Weights of a small transformer language model.
Training: a variant of SOAP for these matrices, 1301M tokens, 4963 steps.
Each number is 128 + 32 x the weight over its row's rms, rounded and kept within 0 to 255. Layers, rows and columns count from 0. The size above them is the row's rms in percent of the matrix's.

# layer 8 attention query, 384x384, rms 0.0739, rows 263-279, columns 0-95
size [ 94  97  90  96  91 101  86  93  84  90  92  94  91  90  93  88  93]
[[ 99 154 112  69 126 115 110 161  81 147 112  96 110 106 111 114 127 146 142 104 133 112 103 139 112 131  55 126  74 116 168 111 128 175 109 185 106 117 137  41  97 117 162  98  91 146 158 125 130  76 152 119 103 126 105  97 196 136 192 129 131 119  60  84 161  84 122 139 124 147 131  70 162 193 118 177 152 160 105 152 104 181 117 169 155 120  78 102 112  46 118 116 162  91 165 116]
 [122  94 156 139 156 144 137 145 135 122 114 188  95 120  77  61 169  97  96 108 164 123 117 104 124 153 136 110 109 115 158 151 144 158 109  59 104 162  69 133 130  86 112 115 162 130 102 160 119 197 118 159 134 103 115 182 176 172 165 108 145 123  94 160  61 136 144  89 119 152 163 180 121 128 166 150  56  66 146 121  69 128 104 156 147  87 125 119 110 179 161 171 136 131 111 134]
 [118 128 144 118 150  90  84 179 106 149  96 195  70 109 131  77 141 108  80 161 131 134 174 156 151 148 142  80  86 117 149 115 183  52 135 127 153 102 106 171  78 112 180 113 139 144 184 128 152 145 158 190  92 112 106 131 138 110 191  70  69 104  70 117 142 120 135  70 151  69 101 169 162 136 135 135 150 132 157 132 132 116 113 126 113 155 134 150  45 138 174 100 173  92 117 176]
 [118 145 114 167  93  70 164 112  81 175 127 131 108 155 146 130 169  95 149  89 176 123 118 162  84 148 116 101 162  99 126 112  68 169 116 159  95 171 132 148 117 127  74 171 136 116 103 135 159 150 124 162 153 177 140 120 163 149 130 126 134 119 130  97 172 107 140 185 133 159 118 112 163 184 104 142 132 136  60 195 121 120 109 137 219 147  80 124 144  85  59  62 141 134  80 102]
 [155 111 149 103  87 103  95  93 121 114  92 108 155 168 121 135 197  74 134 142 120 141 123 155 149 131 136 120 149 115 130 114 159  95  82  68  91  91 119 163 184 142  68 133 117 141  95 114 137 189  65 126 120 126 121 125 109 193  90  69 109  69 207 161 139 135 112 156  91  91 123  62 108 179 128 127 126 143 147 140 125 164 110 181 112  97 141 139 107 129 117 178 121 102 100 123]
 [ 95  83 131 116  87 152  81 179 183 103  99 115 142  98 121 138 141 142 165 170 120 117 129 155 164  88 152  76 193 127 118 110 123 164  89 170 142  74 133  55 191 189 164 186 159  76  73  95 204 136  95 131 159 124  86  88 164  78 101 175 178 152 144 130 112 187 142 134 123 113 122 177 142 138 107 135 118 119 169 101 137 127 165  82  85 179  93 120 147 126 159  98 100 123 135 150]
 [117  93 114 156 146  80 133 118 151 126 163 128  91 167  99  90 118 127 148 119 131 113  67 164 103 104 197 169 127 125 151  93 104 132 175 200 152 134  88 119 156  65 167 147  71  75 114 155  92 114 127 153 133 135 153 164 134  89 143 134 112 133 123 157  99 109 182  94 122 172 154 134 170 147  33 135 129 125 148 160 138  82 155  73  83 132 146 124 124 124 130 144 112 179 161  92]
 [129 158 116 176 101 145 144 102 132 130 157 108  96  89  70  63 179 187 175 100 154  79 153 111 133 126 135 156 165 118 117 136 107  93 144 195 167 167 131  63  94 155 174 170  84 174 144 104 101 128 120  95 166 177 157 121 110  88 154  70  99 147 133 137 102 123 110 184 123 138 115 185 111 144  70 158 103 152 117 159 185 119 171  74 147 101 142  85 146  58 111 110 163 133 121 106]
 [ 86 112 115 189 102 137  67 111 154  91 127 147  99 140  88 129  96  90 174 123  61  68 137 111  95 139 126  96 155  64 130  96 113  88 102 168  68 142 141 114 119 156 132 195 127 117  84 181 122  88  85 114 112 156  91  97 171 145  99 162 130 144 134 169 104 145 160 228 116 155  99 138 202 153 143 126  54  98  96 166 119 179 124 100  99 156 120 114  88 145  78  90 151 114 121 108]
 [235 182 129 196 171 116  92 130 114 131  75 151 101 110 162 158  91  77 151  79  88  88 186 190  97 122  88 117 107 142  83 133 118 137 113 126  90 149 113 145 136 138  98 133  65 105 140 135 120  83 159  97 159 128 126 132 134 119  66 131  80 139 130 150 124 141 139 141 150 142 166  79  85 125 131 143 117 154 196  70 140 131 112 104 111 137 128 106 119 131 163  77 160  91  71  85]
 [ 78 133 117 191 121 127 164 123 155 106 157 112 121 188 115 141 187 175 131  80 146 135 150 169 167 133 121 157  56 105 115 165 131 167 105 150 131 166  90 101  82 194  71  74  99 150 130 135 158 122 114 139 116 157 135 102  93 134 122 174  86 163  56 173 130 124  94 211  84 185 172  66 120 178 133 154 100 115 171  83 152 145 134  69 138 102 112  82 133 168 117 156 132 141 176 126]
 [ 77 126  79  92 121 117  88 140 156 135 132 169  61 186 132 138 137 158 141 175 130  88  76 169 188 168 133 117 168  89 118 129  81  87 113 166  75  95 106 116 160 213 139 130 135 137 178 138 186  85 159 132 104 127 113 147 146 161 159 141 150 152 128  84 117 139 102 108 125 138  62 150  98 122 128 114  69 171  96 151 106 131  60 152 117  94 134 140  94 140 131 177 151 234 130 144]
 [172 136  89 137 158 117 118  67 113 157 107  83  91 114 107  90 127 130  97 122 138 163  81 135  95 129 129 148  87 116 117  71 177  90 178 170 117 138 138  92 100 174 137 120  59 127 155 126  81 115 157  80 136 157 122 104 200 175 107 154 212 127 156 123 124  87 129 168 120 130 156 116 142 138 117 145 171 136 146 121  74 112 131 139 114 117 165 146 156 172  64 166 143 127 178 100]
 [156  81 132 184 172 113 123 111 113  39 121 135 117 140 111 134 140 134 152 113 147 152 113 151 130 164  77 107  91 141 123  63 172 126 115  78 115 104 108 112  84 156 105 116  98 173 167 155 124 122  67 224 158  99 137 110 109 179  95 184 150 135 150 128 137 148  42 164  90 127 102 102 152 124  88 130 142  90 167 113 143 119 107  97 105 150  71 142 162 180 111 136 173 130 122 113]
 [ 80 175 155 143 135 113  98 141 119  61  76 160 175 167 157 128 127 184 101  96  83 119  93  99 116 137 134  96 114  69  74 150 172  57 134 115 104 174 137 118  97 132 141 121 181 140 140 112 205 161 152 115 148 132  63 109 154 215 106 100 118 166 108 132 149 138 202 128 132 172 131 115 118 157 118 174 167 157 150 110 181 160 118 154 142 134 126  70 118 153 174 145 156 138 108 115]
 [166 123 188 131 170 107 109 183  66 147 141 140 154 165 146 158  92 134 143 150 149 152 151 105 128  73 120 152  74 105 115 107 125 103  73 133 111  99 162 137  55 104 148  97  56 113 151 134 205 163 136 159  75 134 112 191 160 142  93 114 102 126 172 108 116 107 133 114 182 134 111 148 151 129 122 156 163 120 142 120 187 133 120 128 194  91 127 140 120 115 187 109 158 125 204  89]
 [117 111  73 150 141 118 221 186  81  74 175 132 192 141 113 173 173 114 161 164 156  57 113 122 155 130 176 126  92 102 161 139  74 165 107  37 109  72 126 132 130 164 137 161 133 154  68 119  49  79 178  94 136 140  94 135 172  81 135 163 119 102 101 129  94 164 144 148 103 165  91 117 150 145 111  93 102 174 169 106  96 140 114 148 108 161 109  95 155  83  85 125 100  86 146  84]]
# layer 8 attention key, 384x384, rms 0.0769, rows 263-278, columns 0-95
size [ 98  94  96  91  94 100  90  90  94  98  91  99 100  95  98  93]
[[ 89 108 202 160  57 153 167 152 138 144 169 145 133 147  31  86 163 139 161  93 170 144 147 115 101 143 168 106 153 113 111 165 117  53  79 153 173 133 127  86 143  96  96 123 148 118 116 156  78 131 137 106  99 194  84 137 186 106 154 131  70 149 216 101 131 138 117 139 106  84  99 162 131  69 121  84 175  93 159 155 119 170 223 142 142 143 124 105  90 203 139 172 163 141 114 116]
 [ 97 150 182 117 135 130 214 133 130 141 130 131 159 172 150 103 132 146  71 148 129 114  95 161 141  98 159 103 117 168 142 137 178 145 153  90 111 184 142 122 132 152 137 103 146 141 104 157 150  99 143 123  99 109 177  65 142 127 149 150 124 161 127 158 138 107 139 155 122 116 147  80 164 140 182 146 130 115  89 156 158 154 166 208 153  90 171 130 140 156 146 112 155  78  87 114]
 [ 84 115 117 178 112 170 155 153 159 108 134  99 189 166  54 140 169  83 183  99 165 140 180 148 147 155 190 107 121  87 150 141 135 126 112 108  81 124  51  80 124 132 108 198 149  81 160  97 101  98 107 154 117 115  71 137  90 128  74  77 135 115 128 164 162 160 158  49 107 157 142 133 111 148 108 106 141 146 120  79 172  86 142 156 156  90 161  94 108  94 166 127 132 135 110  83]
 [151 147 115  90 117 161 160 126 181 135 179 126 156  96 106 152 151 148 132 173  93 120 131  70  89 156 140 133 113 165 168  62 163 112 119 106 133 152 159 111  67 153 115 148 122 122 170 120 127  49 100 123  71 117 141 176 123 128 117 149 111 134  70 133 153  59 132  67 137 164  47 143 193 116 143  98  99 126 187 126 113 129 119 118 102 152 145 140 128 206 129  95  90 126  86 153]
 [151 138 170  87 158 132 125 110 150 132  86 151 181 108 134 105  91 110 111 105 140  88 104 146 102  39 110 110 101 128 123 154 113  87 148  99  99 126 169 113 130  62 106 120 111 125 160 101 112 121 119 145 150 124 199 138 108 103 161  95  42 133  65 180 113 140 126 134  89 141 134  96 129 137  95  97  82 108 119 137  92 191 124 187 109 152 132 152 127 149 102 124  93 185 108 124]
 [111 158 132 131 149  89 158  98 108 156 134 160 122 206 148 154 140 155 142 121 105 116 160  92 142 102 132 105 141 166  85 180 124 101 103 121 170 125  48 139 171 112 143 124 199 159  75 146 116 162 165 116 152 157 171 132  99 156  55 109 111 151 104 152 105  88 214 123 120 165 100 113 154 131 123  90  74 171  88 167 142 169 138 124 124 101 138  58 126 174 122 191 146  91 159 111]
 [105 128 152 154 120 135 113 155 122 126 103 142  61 158 188 140 141  99 117 150 153 159 175 178 121 152 147 134 143 144 128  86 139 165 156  86 103 138  80 177  98 173  63  92 105 164  58 103 183 110 153 100 123 115 111  87 135 167 103 131  92 123 118 154 166 163 110  80 130 142 205 228  73 115 138  91 108 102 161 107 171 210 132 143  84 144  96 178  87 137  85 137  69  80  90 111]
 [119 107 135  82  56 113 141 180 155 117 154 152 131 138 112 180  89 112 162 177  81 122 145 125 158 166  99 106 127 113 108 111 121 147 159  55 184 124  97 127 130 137 129 145 111  91 125 136  90  48 118 169 124 154 129  98  97 161 133 116 134 121 140 102 111 135 155 134 129 165 166 133 107 144 144 102 143 117 136 190 146 147  93  80 117 175 141 109 148 116 178 108 138 123 168  99]
 [130 147 119  92 168 145 113 127 121 151 113 140 166 148 131 129 108 124 116  91 149 138 103 166  82 194 143  99 172 163 106 157 141 168 102 100 152 140  77 139 141 118  73  93  74 113  97  80  59 105 143  86 131 115  96 110 103 123 146 149 150 121 107 202 128  87 115 108 162 189 166 107 131 137 127 143 109 167 123 163 129 103 119 134 144 131 150 153 122 134  89 138 133 126 141 121]
 [ 64  89 114 115 127 159 126 113 104 158 105 141 133 166 103 140  76 129  99 125  66 143  78  74 133 160 105 125 144 164 124 143 148  94 109 107 143 126 115 166 110 190 127 154 146 132 119 138  88 153 115 157 137 119 142 141  85 119  80 123 163  82 126  66 185  87 123  74 106 157 123 118 141 131 185 131 122 136 149 142  76 108 117 148  89 146 200 160 112 117 195  93 100 144 118 105]
 [192 129 178 101  86 148 132 162 148 150  88 100 104 130 118 100  70 144 179 150 147 147 117 146  83 199 117 168 136  85 155 157  90  49 153 128 164  78 101 117 158 128  97 156 195 181  94 108  95 159 180 172 122 148  58  88 101  93 158 138  94 134 151 101 153 148  76 181 176 150 145 108  96 141 127 168 119 121 112 141 104 133 129 138 122 173 134 167 164 113 111 172 170 157 112  84]
 [116 101 131 210 164 143 183 145 123 116  98 154 160 120 163 157 159 152 130 132  99 154 155 116 186 107  81  99 130  98 156  93 162 171 125 163 156 146 121 143 120 121 129 113 142 149  75  83 209 139 199 140 130 138 129  99  83  76 164 109 109 110  78 127  61 105 196 154 129 115 130  95 117 129 117 106  74 171 158  84 139  71 171  97 101 147 151  85 109 112 179 133  98 139  78  60]
 [160  98 122  97 108 128 165 171 136 139 163 169  55  59 127 117 128 119 175 153  57 132 160 168 103 102 108 155 143 115  94 175 126  83 131 151 134  97 167 133  93 139  84  69 111 148 141 126 137 153 163 106 209 115 128 153 122 106 147 155 161 185  70 138 104  88 169 113  76 192 156 119  92  68 133 119 131 125 185 157 130 131 106 136 139 168  95 138 192 126 125 189  99  67 137 111]
 [146 116  98 125  77 137 100 103  78 153 133 179 109 125 115 135 179 119 142 130 136 115 158  90  62 186 171 148 149 143 144 127 116 119 195 189 148  87 104 135 143  97 128 115 134 129 100 119 127 103 154 102 174 169 165 140  82  86 134 106 159 105 139 110 157  98 148 131 112 149  96 129 181 119 124  77 121 143 171 110 174  44  63  67 169 121 153  85 134 129 140 137 171 159  92 140]
 [133 129 168 156 157 131 126  87 210 102 195 116  64 134 148  41 165 129 226 139 144 124 134 156 169 143 108 177 159  96 126  95  88 114 109 148 161 141 105 129 126 160 126 103 118 133 116 171 120  62  86 162 106  79 198 144 143 107  59 135  91  85 145 116 109 134 128 157 144 182  83 153 126 102 110 117  49 202 113 117 137 117 111 133 160 170 114 125  85 102 130 130 146  89 125 104]
 [166 116 132 126 185 147 143 114 158 116 150 147 124 102 102 105 151 117 156 183 206 111 153  53 112  72 102 101 104 140 150 137  95 110 113 104  96 100 114  99 137  88 104 119 175 153 133 112 112 142 169 166 107 143 122  96 206  56 140 157  78  48  44 122 153 207 225 124 132  89 157 131  95 193 137 128 176 134 120 127 134 162 141 130 142 114 141 130  69 123  86 144  83 105 120 150]]